Each number is 200 + 20 x the weight over its row's rms, rounded and kept within 0 to 999. Layers, rows and columns count from 0. The size before them is the row's rms in percent of the matrix's.

# up: layer 3 MLP up, 1536x192, rms 0.0596, rows 150-167, columns 0-191
# down: layer 3 MLP down (transposed), 1536x192, rms 0.0595, rows 150-167, columns 0-191
up150,096,203,219,199,203,220,188,239,192,193,174,220,184,167,214,209,225,223,213,224,187,187,220,190,204,222,173,200,203,198,135,162,196,193,226,177,203,226,232,180,206,228,211,182,202,197,215,186,192,171,218,204,181,209,167,195,209,189,231,202,216,186,201,179,186,216,226,225,194,193,211,194,204,184,185,230,219,208,236,220,233,218,165,229,191,205,217,210,245,181,221,196,205,210,206,232,191,179,197,214,168,208,206,184,224,219,205,214,146,190,225,211,211,214,203,202,212,190,184,192,196,194,136,213,197,197,188,212,198,177,200,219,189,219,193,205,235,192,155,182,199,206,200,217,225,205,229,221,195,206,207,192,161,199,190,191,185,195,214,233,212,176,180,161,192,197,218,161,226,252,171,208,178,229,202,178,203,209,189,202,216,202,168,189,220,197,171,191,184,202,211,223,175
down150,100,210,201,214,210,230,197,201,204,217,225,195,207,207,175,164,200,198,185,183,218,224,211,201,164,206,228,221,183,210,217,193,197,187,232,243,180,205,235,209,218,210,215,233,237,211,194,193,205,221,188,213,178,199,215,208,210,220,204,206,190,205,201,221,194,178,168,189,228,228,220,151,241,214,213,201,220,171,163,193,231,178,217,165,192,199,185,200,192,205,208,207,192,210,160,174,211,208,190,183,233,201,195,189,177,188,198,162,206,254,191,198,168,175,196,215,219,180,180,228,211,190,222,172,235,204,208,180,205,211,216,201,214,153,235,209,176,218,192,179,200,170,226,195,208,209,149,197,192,201,184,178,223,165,215,188,195,202,172,199,228,216,199,211,201,191,174,201,195,179,206,211,158,211,176,208,234,188,203,173,160,216,215,195,203,193,158,204,180,209,197,224,225
up151,088,177,167,167,207,234,211,191,195,149,188,197,227,208,224,233,214,247,203,183,181,204,218,233,201,192,198,162,193,203,217,219,200,186,224,171,203,209,186,214,215,175,179,184,180,193,184,202,213,195,202,206,193,176,172,197,200,213,204,194,222,231,175,207,207,157,220,235,174,196,245,187,204,178,206,225,211,187,198,174,204,201,235,188,217,161,200,242,206,202,200,208,195,229,215,191,161,223,228,208,238,209,183,168,180,202,173,188,179,207,186,183,231,205,198,201,216,198,221,179,211,208,182,200,157,174,188,207,200,213,178,213,215,196,190,176,210,171,224,215,181,202,217,196,195,186,203,200,204,180,159,202,206,232,195,162,212,204,204,209,197,211,212,189,196,174,176,190,195,225,220,181,155,205,198,225,222,157,184,180,211,202,210,219,203,188,192,260,198,228,229,199,184
down151,098,210,210,226,196,181,211,193,215,229,177,193,176,201,187,212,200,196,221,202,231,175,182,184,215,176,192,212,232,181,190,168,194,229,206,200,221,199,232,175,202,201,212,200,207,191,201,186,189,214,194,180,208,207,238,177,188,177,191,197,213,181,195,177,180,234,214,211,189,179,131,203,212,208,175,185,192,205,216,179,182,226,166,218,201,219,208,172,239,186,208,212,169,168,195,211,215,197,201,218,173,193,218,190,245,190,199,246,232,170,231,204,168,165,195,190,206,181,193,222,181,197,216,188,218,194,223,219,182,220,210,191,214,187,188,217,170,215,171,201,210,212,164,236,211,223,186,187,177,205,233,216,178,193,224,220,199,185,238,190,199,234,199,214,189,220,251,184,202,209,210,207,207,170,187,216,194,199,165,235,211,223,207,213,171,232,194,171,194,197,166,161,199
up152,102,215,198,227,207,196,204,193,172,198,190,204,213,197,224,187,152,228,194,202,179,225,203,227,200,221,196,197,162,194,173,180,207,226,218,176,196,205,218,216,207,195,182,146,170,166,186,206,198,159,209,175,179,188,212,193,207,224,198,206,206,197,196,191,162,215,213,206,216,173,166,219,170,190,197,223,204,210,238,197,152,199,192,208,216,204,205,182,195,159,197,195,199,167,192,172,178,220,213,185,228,221,241,218,177,172,183,180,187,216,192,236,211,223,202,215,206,186,219,206,155,247,200,211,177,183,208,201,170,187,177,228,182,231,209,205,198,179,211,214,220,222,210,180,192,223,228,176,211,203,172,205,174,215,200,166,177,207,214,226,191,212,232,232,192,158,214,176,199,186,209,203,199,213,181,193,207,173,202,231,205,155,214,217,214,185,190,194,202,189,197,209,154
down152,091,181,196,171,202,226,201,176,187,197,222,190,186,169,172,178,205,216,198,200,206,172,209,231,207,188,206,237,191,202,189,223,191,175,173,195,219,157,194,216,192,238,223,224,180,223,213,160,211,205,197,177,192,207,190,228,183,191,187,209,197,182,186,202,201,197,200,205,182,213,207,214,188,165,199,183,240,188,188,214,213,171,188,183,210,178,150,237,178,184,213,227,168,246,206,185,233,178,192,188,206,237,174,218,190,180,199,227,193,189,214,218,193,198,193,175,204,251,229,185,228,174,249,226,225,237,223,206,220,234,208,218,232,178,231,231,215,181,180,184,193,215,216,197,205,170,182,204,209,201,242,181,219,182,202,186,199,192,191,203,168,176,173,176,204,212,181,198,201,211,195,215,198,165,168,211,187,187,209,204,203,217,226,208,220,191,191,224,179,218,190,188,209
up153,092,154,209,169,219,235,185,215,195,199,151,215,211,187,217,225,178,228,186,204,203,213,206,217,209,237,171,252,205,192,214,192,164,204,218,194,232,191,183,215,184,198,169,194,173,202,196,217,190,195,203,203,221,162,175,179,225,222,242,184,186,202,206,203,214,193,178,226,187,203,193,205,172,202,228,199,170,170,188,190,175,214,193,199,213,201,176,224,209,174,173,221,233,185,200,188,168,189,200,244,248,208,231,255,190,196,176,184,199,205,195,200,154,214,221,202,209,158,168,190,200,169,184,198,201,206,183,209,231,196,201,222,205,203,205,177,208,186,213,154,216,198,185,232,237,196,202,207,207,220,173,201,196,187,206,189,195,166,192,228,203,198,205,190,198,183,225,210,199,245,173,219,196,198,203,194,203,205,169,214,196,159,201,198,203,212,184,209,213,206,177,213,186
down153,092,214,230,212,176,194,207,192,194,208,196,184,165,193,202,184,210,190,210,196,169,228,241,193,202,199,223,178,191,199,212,201,218,198,184,209,206,205,232,198,207,164,221,203,254,175,182,171,215,215,204,201,176,199,181,229,200,186,157,226,231,189,190,172,200,201,207,196,237,213,214,187,210,177,198,204,194,228,197,224,244,197,225,247,204,222,199,201,196,186,199,213,181,191,186,201,210,192,198,166,160,203,184,186,178,179,183,184,206,177,166,186,230,179,170,206,202,247,198,178,182,231,173,215,219,189,239,199,163,212,224,159,171,187,208,217,231,155,210,202,203,212,196,203,208,167,221,170,181,183,226,223,197,202,182,214,236,204,189,183,203,241,184,190,190,218,197,210,185,161,211,183,206,227,215,182,193,191,242,179,193,206,219,205,223,185,204,190,220,231,213,192,206
up154,101,188,163,178,201,203,195,193,181,176,205,198,192,194,204,218,196,208,213,243,159,207,207,226,222,189,190,188,192,183,186,176,213,201,220,181,203,186,240,198,189,206,180,196,185,207,207,187,208,198,211,217,164,232,217,168,175,173,214,216,217,219,201,191,177,200,216,223,200,172,228,207,199,191,196,204,230,215,167,257,192,202,178,192,212,159,201,227,214,190,236,193,169,210,203,196,189,193,237,185,223,192,183,236,222,182,223,216,156,176,200,218,214,195,166,166,199,190,212,192,196,223,211,223,228,195,201,189,216,206,226,201,187,214,203,184,221,222,202,216,200,183,174,177,202,228,240,206,188,172,190,244,204,205,191,222,207,179,207,199,202,206,188,185,155,186,186,198,226,214,205,184,212,211,230,191,219,216,171,227,192,219,202,150,188,234,197,226,150,176,191,202,154
down154,101,202,182,201,198,187,169,197,172,214,213,162,209,206,185,186,195,215,192,203,215,197,227,231,198,200,183,213,206,221,182,224,170,202,182,207,198,237,223,202,196,233,207,223,245,199,192,173,202,202,197,208,225,183,179,229,191,175,152,207,196,188,187,220,163,221,203,213,163,203,174,189,200,234,185,233,175,148,213,205,183,237,206,221,194,235,217,192,215,224,185,162,246,192,202,218,218,192,200,223,205,182,220,182,208,204,175,217,180,174,225,173,211,236,170,214,201,201,230,185,220,222,232,196,161,175,175,219,175,195,180,195,210,217,208,207,191,192,186,212,239,249,218,211,198,206,176,206,161,195,209,166,205,193,217,177,166,199,185,222,190,192,212,203,224,211,174,186,185,205,191,209,188,209,194,210,223,216,187,185,178,220,185,186,209,175,176,209,171,228,216,200,222
up155,099,197,169,200,187,214,164,223,184,214,199,191,206,182,215,249,204,224,199,215,164,177,186,175,190,211,170,226,172,209,217,182,162,188,179,194,204,210,212,212,189,163,189,177,194,191,187,190,213,192,211,148,229,204,181,196,199,213,202,234,211,234,220,208,186,178,209,228,192,182,210,178,196,202,187,218,233,217,191,234,244,205,188,183,184,213,172,202,192,160,200,219,192,196,220,206,184,227,207,238,204,205,230,219,222,172,216,200,188,185,182,201,196,182,190,223,203,157,195,196,171,238,196,198,222,226,198,203,182,229,198,232,162,223,191,177,221,208,177,230,208,234,181,193,233,199,221,241,210,198,181,216,212,191,203,203,191,182,205,190,220,185,205,169,196,202,213,161,197,219,185,179,202,187,198,184,197,207,202,241,227,196,207,214,198,205,189,201,179,201,243,147,233
down155,104,198,242,214,208,215,182,173,197,212,168,213,139,215,165,174,198,217,189,274,200,213,219,219,223,204,195,192,201,190,203,177,201,219,180,187,248,197,175,221,209,225,206,216,187,223,192,212,181,203,216,203,210,185,189,190,182,204,215,183,187,204,200,187,175,220,212,219,178,227,210,241,206,213,214,200,192,200,225,158,198,233,191,217,212,138,220,220,206,206,221,196,204,215,198,183,195,194,227,171,206,173,190,193,192,194,174,192,235,197,200,193,213,256,213,201,186,219,191,205,205,204,227,209,195,176,182,190,155,157,210,179,211,205,215,205,177,141,199,165,179,193,202,170,186,188,237,187,201,215,207,178,166,187,221,187,221,198,213,212,181,203,214,201,228,196,239,210,194,207,203,218,211,188,174,216,206,177,204,188,191,199,196,186,189,199,206,195,216,182,208,228,184
up156,098,189,184,162,170,211,213,244,214,179,196,208,181,209,200,227,161,188,212,210,195,204,198,205,232,206,187,203,173,185,197,200,199,231,185,231,195,212,192,195,212,249,232,147,226,208,180,164,204,173,185,213,173,174,191,227,182,212,207,223,229,193,223,177,156,201,178,194,213,185,191,195,199,169,212,190,218,199,224,202,173,217,225,200,220,186,195,176,206,214,228,208,201,173,180,210,208,237,214,166,220,195,199,144,208,209,199,217,193,176,205,215,199,192,201,204,222,222,170,206,201,198,211,203,166,207,185,201,170,196,211,185,193,194,203,159,224,185,195,171,205,219,183,193,181,235,209,213,189,217,228,183,197,180,202,205,167,160,215,203,186,232,206,165,182,207,225,216,174,223,180,254,188,219,182,182,216,205,188,237,191,187,194,212,232,208,216,224,210,211,232,205,200
down156,105,227,178,214,223,177,219,217,222,193,171,202,204,196,197,196,206,194,194,201,202,206,198,165,221,269,201,207,195,224,173,167,183,235,227,202,174,234,197,222,202,174,151,213,226,195,198,241,168,196,212,193,236,171,203,170,182,193,197,205,185,190,178,208,198,197,221,204,196,196,183,194,204,196,207,212,197,179,217,199,221,222,236,223,198,213,242,196,197,212,182,214,218,201,239,208,212,221,201,163,200,204,195,191,203,222,202,183,202,172,180,169,186,193,215,225,186,191,190,184,230,202,194,181,208,210,195,179,222,215,179,188,207,224,217,175,203,203,165,195,204,244,193,169,212,175,209,202,179,163,192,237,205,187,184,204,227,233,231,204,169,201,205,182,178,192,242,236,211,180,221,149,209,187,178,193,163,212,190,196,189,176,208,216,194,159,175,182,206,192,202,207,224
up157,100,221,203,172,221,216,217,216,190,169,200,203,202,234,222,206,185,204,154,196,180,202,214,182,225,187,200,224,211,200,202,212,194,248,206,212,222,194,252,238,181,229,192,209,198,233,215,209,193,211,196,209,190,171,160,196,222,202,168,186,169,229,205,182,210,190,218,197,200,158,230,183,183,197,207,247,206,181,235,211,204,192,201,230,207,215,190,205,200,202,236,212,187,178,212,173,217,157,208,197,200,198,195,184,205,189,220,216,173,188,213,203,182,203,152,168,174,183,222,229,205,224,178,204,185,215,198,199,176,187,203,163,152,159,218,237,219,157,208,182,181,189,188,204,190,193,215,212,179,186,231,206,209,204,237,206,192,187,196,240,252,204,192,213,178,200,190,185,202,203,216,184,209,194,192,194,183,165,185,205,203,198,163,187,209,207,205,180,200,187,211,172,209
down157,094,217,237,202,200,188,207,211,220,218,208,190,196,199,183,181,222,221,216,204,219,245,229,193,209,194,188,192,214,188,219,210,201,183,210,199,198,211,158,213,240,187,244,187,202,192,216,217,191,206,221,229,152,189,242,182,180,202,208,182,206,235,194,189,208,190,175,194,168,177,151,187,219,178,223,166,162,206,184,212,216,176,198,201,184,166,203,177,249,176,194,203,167,184,165,224,213,213,197,191,213,191,171,199,209,189,202,175,235,218,198,204,232,212,227,200,173,224,169,198,184,202,182,203,221,216,176,210,165,152,202,201,197,237,232,187,208,189,212,202,187,221,190,190,187,195,192,201,171,214,158,196,192,185,209,187,212,214,181,172,207,211,230,217,241,214,205,201,191,181,222,178,176,234,205,185,205,215,238,188,183,188,203,223,191,200,238,197,186,211,216,191,192
up158,104,190,172,163,196,226,188,181,182,185,188,202,208,255,212,225,173,200,236,203,156,176,186,180,169,151,169,185,200,195,173,193,191,216,190,183,194,168,201,221,197,213,187,192,169,203,196,162,191,205,215,217,219,210,208,189,197,217,224,200,214,179,215,196,195,212,169,209,224,174,205,164,221,224,193,185,202,211,189,262,210,181,172,173,221,207,195,219,238,224,225,197,198,192,189,236,196,182,248,165,180,227,209,196,180,172,206,195,191,196,202,229,220,193,227,189,209,202,178,200,209,219,215,196,148,187,212,228,175,189,205,232,177,175,181,196,199,188,212,223,190,188,171,175,202,226,202,216,258,189,166,230,198,216,180,221,197,204,221,193,218,206,210,193,220,203,215,202,204,192,200,182,196,222,166,239,189,191,197,199,212,200,220,203,199,213,173,197,191,193,203,192,211
down158,099,199,200,204,174,210,176,212,182,189,197,204,208,197,198,177,234,189,167,207,175,200,206,199,212,197,202,209,210,209,231,222,167,193,174,233,190,265,204,182,227,220,212,232,211,141,193,173,182,192,187,176,181,213,225,191,162,209,183,230,147,211,189,196,209,202,205,165,167,212,195,225,201,203,197,193,204,223,198,212,183,205,215,175,197,204,207,236,191,200,185,183,188,229,235,219,214,181,214,183,238,178,166,227,189,228,189,197,210,197,191,216,206,180,198,220,202,216,180,213,211,197,189,252,186,187,221,132,191,185,185,203,212,201,225,204,213,181,201,174,179,202,199,209,202,213,222,212,233,210,216,208,227,187,201,184,186,201,208,214,226,187,174,213,190,200,229,236,188,206,191,211,195,200,186,219,225,200,203,196,215,184,189,162,214,188,226,198,221,217,146,168,176
up159,089,215,197,233,194,214,201,201,220,197,210,212,200,197,228,170,226,224,183,253,218,177,223,196,177,167,177,234,192,221,164,192,236,206,191,203,201,189,225,189,196,229,185,168,180,165,181,209,189,189,226,206,153,210,209,234,202,199,176,173,211,193,231,210,206,189,188,190,217,208,232,186,182,187,188,178,209,161,242,201,179,208,220,203,203,199,194,194,205,176,220,246,211,212,199,180,193,226,231,208,188,164,213,192,230,176,183,198,217,198,186,197,218,164,200,192,233,161,213,151,159,205,197,210,193,227,191,225,175,215,214,216,182,209,172,175,193,175,203,201,184,205,210,206,211,176,177,201,177,221,198,183,237,214,205,220,217,199,186,193,178,222,191,201,216,159,205,192,186,187,242,219,222,199,178,196,200,210,190,208,199,201,199,188,219,191,228,178,185,245,231,204,198
down159,086,174,208,167,221,156,195,197,182,204,207,220,213,188,193,215,153,197,229,176,186,173,189,198,208,208,179,200,211,198,245,177,167,189,236,166,226,197,188,185,164,191,187,218,228,206,207,220,209,193,198,203,222,197,225,204,181,210,227,216,220,222,197,189,191,193,199,186,180,202,197,186,192,224,196,212,206,246,202,166,225,192,160,206,176,197,194,216,216,227,187,193,220,207,169,218,184,212,170,195,177,218,213,216,190,216,217,180,174,231,216,209,224,230,190,175,140,202,184,210,195,205,160,193,197,167,225,176,229,203,199,199,188,197,231,217,206,223,209,223,185,189,216,202,229,209,248,238,218,188,180,220,148,202,226,179,215,205,196,206,220,184,185,183,195,230,186,224,218,193,214,203,199,197,181,213,215,209,201,213,168,186,206,219,188,228,172,214,204,152,201,185,189
up160,098,183,215,192,169,185,201,214,213,205,196,189,271,209,182,219,185,224,206,212,173,184,193,164,194,185,220,200,151,218,217,181,186,166,202,166,197,198,201,200,184,252,236,192,203,188,168,188,212,192,195,193,183,220,209,191,223,206,173,197,240,210,187,186,172,180,218,210,214,187,177,218,219,192,227,202,186,186,217,188,175,209,175,210,197,193,202,192,206,162,223,203,211,224,200,195,205,167,177,211,190,205,205,198,194,213,172,180,170,198,206,227,174,213,156,176,206,211,191,231,183,236,197,202,221,226,200,205,175,239,196,192,196,204,225,216,247,185,187,212,179,249,196,209,211,199,219,202,215,184,213,192,186,194,201,189,204,205,208,200,234,204,179,228,176,151,208,190,178,173,219,236,190,224,176,197,231,220,186,197,224,183,192,162,184,190,202,232,184,207,237,183,194
down160,094,186,180,203,220,174,193,209,221,197,220,217,189,208,202,162,196,185,206,213,179,212,190,236,198,198,179,196,254,203,178,214,204,204,196,215,208,157,206,224,183,134,200,214,182,213,224,208,207,186,210,208,193,217,218,215,178,184,222,239,168,161,207,181,213,184,179,214,190,215,200,157,225,212,184,211,201,183,202,224,188,213,208,175,209,196,207,195,162,225,215,173,196,238,191,193,193,226,202,193,188,199,211,217,184,234,224,209,202,199,194,206,193,183,223,210,188,158,194,177,202,194,208,214,215,198,196,191,211,203,260,195,222,184,187,183,200,195,200,174,213,202,198,176,206,196,195,187,177,202,202,189,213,162,204,206,169,191,237,195,204,213,213,251,206,215,167,241,186,222,145,159,208,197,205,204,191,175,209,176,178,248,184,209,230,249,202,205,200,207,174,198,204
up161,102,202,179,224,183,232,178,198,181,184,223,193,209,230,178,201,174,215,223,222,165,184,236,168,210,150,181,175,198,207,206,233,206,221,207,178,206,214,195,157,193,187,190,193,178,238,191,149,243,198,211,188,185,214,177,176,153,215,181,216,192,214,224,138,194,202,208,180,189,190,205,182,181,198,225,206,214,192,192,227,215,211,234,184,226,197,223,201,195,227,204,200,226,207,233,197,183,224,211,177,225,193,214,199,183,206,204,216,197,191,179,202,192,210,209,217,188,187,187,213,201,218,231,201,191,196,160,212,203,208,229,192,213,221,195,189,202,196,216,202,208,190,146,176,237,195,191,213,227,169,192,199,201,210,227,220,201,193,215,212,198,191,231,225,172,193,190,248,187,225,236,180,216,212,193,219,188,198,162,207,195,175,202,202,180,202,169,203,165,226,210,212,211
down161,100,221,202,241,191,234,201,227,222,217,173,187,185,219,181,235,229,186,182,228,197,207,202,188,206,198,234,201,232,179,189,192,205,195,168,212,197,181,194,203,187,190,206,192,203,211,197,176,210,187,213,171,142,163,175,219,220,204,195,192,225,236,191,191,234,213,219,206,157,223,161,182,191,206,195,178,210,188,174,187,201,238,163,218,195,164,164,191,185,178,193,161,200,207,195,203,215,190,232,218,183,201,205,187,199,207,199,199,194,183,216,227,175,207,245,181,194,176,200,178,227,180,208,193,196,218,214,206,175,190,208,195,225,183,203,198,199,205,162,192,219,201,196,221,203,219,178,232,207,210,215,204,213,194,198,207,213,221,248,224,191,185,216,174,236,179,235,150,192,208,191,220,167,179,210,167,220,191,204,216,192,235,168,212,183,229,234,201,198,192,186,198,188
up162,105,203,179,207,235,168,204,250,221,213,183,235,215,210,199,216,202,223,169,212,228,180,185,179,200,205,241,221,175,183,182,184,178,169,183,178,197,200,219,214,175,197,208,204,168,216,184,216,163,177,195,194,219,188,193,222,171,183,197,197,192,245,216,219,202,204,155,185,212,189,230,197,183,158,188,204,165,210,236,211,199,172,197,188,234,206,216,176,193,187,189,190,207,157,196,194,181,211,220,201,206,210,189,202,160,213,184,195,183,182,218,213,220,185,195,179,176,209,171,211,213,156,229,211,191,209,188,192,213,206,244,219,178,190,200,135,216,172,204,185,199,209,188,194,197,206,227,196,191,217,211,209,203,208,191,197,210,208,207,193,220,233,232,153,188,208,213,193,178,195,215,227,206,224,188,231,196,202,182,189,176,189,196,206,186,203,197,170,223,247,184,164,199
down162,102,181,237,205,210,203,184,165,221,144,202,186,213,194,211,211,218,203,231,191,178,190,159,217,182,188,197,210,230,180,231,224,236,205,203,225,195,177,190,219,209,196,224,181,203,194,212,162,233,212,192,201,170,227,210,159,187,182,240,205,196,184,181,229,177,205,163,210,212,214,190,188,209,199,189,195,218,212,182,197,224,221,197,227,194,190,189,232,192,193,212,202,178,227,197,221,188,164,209,219,235,184,180,210,217,203,184,220,188,225,217,221,212,216,204,202,207,183,199,203,217,224,192,204,216,153,175,209,197,153,166,194,154,182,192,246,213,224,159,184,213,189,232,174,210,223,203,189,207,194,193,188,210,212,207,222,171,152,218,223,214,205,186,209,233,186,175,195,173,193,195,182,174,179,201,202,219,190,218,190,208,194,170,176,193,213,219,211,212,222,171,200,179
up163,101,179,195,187,181,222,179,172,195,167,210,223,210,184,200,215,237,223,180,236,206,161,211,178,202,208,206,183,199,155,170,188,211,201,197,200,215,199,190,225,209,188,180,187,163,189,162,178,186,187,202,178,133,171,192,179,196,218,217,178,227,194,224,152,176,231,163,218,198,203,202,227,218,198,208,235,232,211,193,217,183,202,197,214,213,208,193,191,184,159,220,213,210,174,221,200,178,189,204,193,194,158,217,179,198,215,173,161,183,192,235,192,170,201,204,214,190,196,197,204,238,215,221,221,171,225,204,167,236,199,197,237,220,152,190,211,199,194,204,181,218,225,231,184,172,196,193,198,188,208,211,188,187,217,202,204,180,202,179,216,185,210,228,178,230,198,192,200,181,237,207,199,209,176,207,205,223,192,214,200,174,185,202,227,192,220,184,192,204,223,219,199,182
down163,110,197,211,229,219,185,188,206,204,208,229,230,220,184,225,216,196,190,216,188,202,232,211,161,187,198,229,206,179,219,186,197,175,192,217,210,195,199,176,204,183,209,155,203,225,198,192,204,213,206,203,195,168,231,156,190,178,165,195,196,180,186,213,188,212,182,208,171,209,212,202,177,167,201,241,174,162,192,193,193,210,202,229,217,207,204,253,182,203,207,203,186,176,211,207,169,226,237,194,183,193,216,192,190,180,224,190,203,193,191,211,181,216,186,215,169,213,197,187,207,201,223,171,220,192,133,189,204,175,211,224,196,181,215,194,226,205,207,192,200,248,209,179,199,195,189,212,188,215,209,207,205,197,169,213,155,182,207,216,205,181,171,191,208,203,208,211,203,217,218,172,185,183,228,194,176,170,219,196,217,254,202,154,217,190,203,226,252,219,188,232,217,227
up164,107,194,204,211,201,231,215,213,210,194,173,197,241,194,190,187,210,227,193,189,190,188,218,199,216,188,182,224,169,201,217,203,221,175,209,186,264,192,200,222,193,212,171,138,197,165,153,186,200,163,200,198,182,192,183,199,242,200,200,184,210,207,205,190,154,215,220,181,198,193,208,163,202,232,197,199,211,176,188,214,170,177,200,192,228,176,200,234,187,187,174,199,212,163,212,217,194,183,202,186,214,199,194,195,191,183,197,216,176,195,239,220,181,208,207,196,226,161,201,189,187,189,213,212,186,195,220,205,231,200,194,220,224,192,192,171,213,218,186,235,239,235,205,216,196,173,223,183,230,210,187,180,234,184,239,215,177,189,238,204,198,190,239,189,181,182,197,205,199,186,237,190,217,193,201,163,219,181,205,223,237,183,192,226,192,191,204,234,188,211,193,194,179
down164,107,192,167,191,198,200,224,181,212,188,227,193,201,188,213,191,204,213,176,253,187,208,216,187,194,236,181,185,220,207,206,209,200,224,211,220,190,179,227,203,214,190,200,237,222,205,194,199,238,174,220,212,206,219,181,167,178,175,177,207,219,173,193,200,204,210,195,217,178,203,236,181,197,176,220,193,183,181,193,220,186,223,170,209,205,206,196,191,203,185,212,221,198,193,201,224,176,210,224,197,218,206,174,213,227,188,207,177,224,176,191,186,225,220,201,189,197,198,220,202,193,225,188,182,194,180,160,183,186,226,198,195,188,183,207,255,168,169,197,203,186,177,176,159,157,205,207,232,213,191,191,170,163,218,148,183,212,201,207,205,218,228,190,229,229,208,203,215,170,208,193,211,181,161,180,193,195,259,196,212,208,174,195,210,230,205,257,205,197,223,211,162,205
up165,098,197,194,186,243,173,214,179,173,171,204,217,201,219,210,195,222,235,220,210,181,186,220,161,193,199,177,219,182,217,212,174,186,248,240,231,232,216,181,165,188,224,172,175,200,192,221,206,197,216,217,165,200,199,181,188,217,214,196,216,194,175,211,182,209,185,161,193,213,210,185,191,171,176,193,215,215,209,211,209,180,197,166,237,200,205,184,206,250,192,202,240,164,199,204,170,186,171,195,222,187,230,234,173,196,210,201,187,184,188,183,203,202,184,193,215,195,217,180,233,208,178,168,215,201,206,190,199,220,217,196,210,211,153,195,195,197,217,216,191,175,195,215,193,226,231,199,205,221,198,179,182,201,185,205,185,192,229,203,201,190,226,196,203,176,206,233,229,207,152,188,222,197,189,236,178,173,219,203,242,222,197,197,191,238,218,167,207,218,188,197,172,207
down165,096,206,194,193,194,204,204,193,230,213,218,178,212,199,201,184,205,176,238,196,195,201,184,212,225,211,206,238,211,198,225,221,211,201,185,198,186,196,181,226,210,201,234,180,171,191,163,215,207,204,152,185,153,171,168,232,216,203,231,221,219,206,192,212,191,179,210,218,184,204,230,209,243,204,203,202,201,190,203,212,179,191,228,183,210,186,218,181,206,178,205,215,241,184,185,199,228,219,194,224,233,174,217,202,229,184,202,222,218,157,198,228,212,199,182,210,255,190,227,187,211,203,208,201,179,198,191,175,201,177,220,202,156,193,165,198,220,180,200,215,159,199,224,208,191,177,215,186,185,241,195,210,235,209,168,204,194,193,185,198,177,208,210,176,227,176,172,199,175,205,188,222,206,180,199,232,160,178,194,161,199,182,184,204,199,178,235,191,152,213,191,179,204
up166,093,203,209,240,207,193,191,187,175,188,210,186,206,178,202,213,209,222,167,228,210,212,191,217,184,193,167,191,195,192,212,201,212,182,212,174,187,185,206,219,181,227,148,178,152,210,214,208,182,162,221,175,208,221,232,171,208,217,201,170,190,164,249,200,193,210,198,203,162,166,206,212,188,199,181,225,197,186,223,220,182,184,189,224,200,197,212,200,195,144,224,189,201,199,191,174,203,199,194,225,209,212,206,211,198,165,216,168,203,202,205,193,155,179,179,212,186,198,221,190,212,211,202,220,212,189,209,210,184,204,172,231,193,171,262,184,217,170,211,177,220,210,200,211,202,214,190,177,215,219,175,227,225,195,225,195,169,181,209,248,190,230,206,190,179,200,239,196,185,200,164,220,195,239,187,201,238,185,208,226,198,187,222,175,194,191,201,178,179,205,197,187,206
down166,097,204,206,186,204,190,200,207,211,207,201,207,184,196,211,211,208,182,216,206,188,170,221,190,182,217,195,218,224,200,191,203,176,201,168,202,198,175,195,187,206,171,236,206,233,205,226,185,217,235,190,166,196,185,201,242,191,175,221,194,210,210,139,158,215,195,216,185,210,214,188,181,173,191,192,181,179,197,196,191,203,209,190,206,178,210,179,189,185,229,182,216,203,207,220,192,214,187,180,194,192,186,214,196,204,192,209,227,182,203,222,211,232,229,224,213,197,201,222,216,192,181,196,172,212,239,219,203,186,209,217,185,240,213,141,241,193,237,208,227,144,195,176,169,181,216,174,209,202,218,190,178,153,193,228,201,207,192,223,184,216,175,176,231,233,152,187,214,185,178,224,166,211,171,227,188,175,236,206,203,190,232,202,231,201,200,180,201,226,210,185,212,187
up167,094,178,213,250,219,228,193,216,172,201,183,215,215,188,178,223,198,221,146,214,204,164,213,177,184,199,223,192,199,202,184,203,220,175,181,202,184,195,232,181,176,232,156,173,149,165,188,169,176,194,198,213,175,234,222,233,187,197,192,181,185,182,188,215,164,189,179,210,212,170,228,201,220,184,176,226,195,221,187,239,182,208,181,189,201,201,184,163,204,225,195,207,235,211,206,214,211,211,191,235,192,164,230,172,199,183,192,211,208,204,203,234,200,205,193,191,217,195,196,225,210,212,192,198,203,222,175,196,200,165,218,199,215,206,204,216,221,229,180,220,199,224,224,197,241,199,189,160,205,225,218,211,240,237,197,212,213,166,224,192,223,212,204,175,212,179,223,184,167,210,232,171,201,181,194,194,188,208,199,188,208,213,210,226,190,205,214,190,200,193,179,183,189
down167,092,207,166,173,183,166,188,167,225,215,205,208,185,200,171,180,196,183,223,215,218,203,206,219,218,226,248,229,203,197,199,186,197,207,221,183,208,173,195,184,179,200,229,201,216,233,213,199,206,210,198,182,171,174,202,186,149,223,220,205,208,210,188,193,203,219,196,232,206,196,185,179,193,230,187,187,197,216,192,198,215,206,200,198,237,192,197,197,203,151,211,199,207,209,214,170,187,215,214,152,214,194,174,200,186,203,191,195,191,206,199,206,209,198,216,247,145,191,213,141,210,204,249,185,199,188,239,208,216,215,216,211,216,167,209,193,196,186,232,206,182,208,167,166,185,229,218,244,218,211,198,207,190,203,224,195,193,182,195,216,169,203,179,222,184,215,170,208,206,228,173,199,209,241,191,218,231,196,184,196,216,169,186,175,193,171,214,195,172,194,233,176,198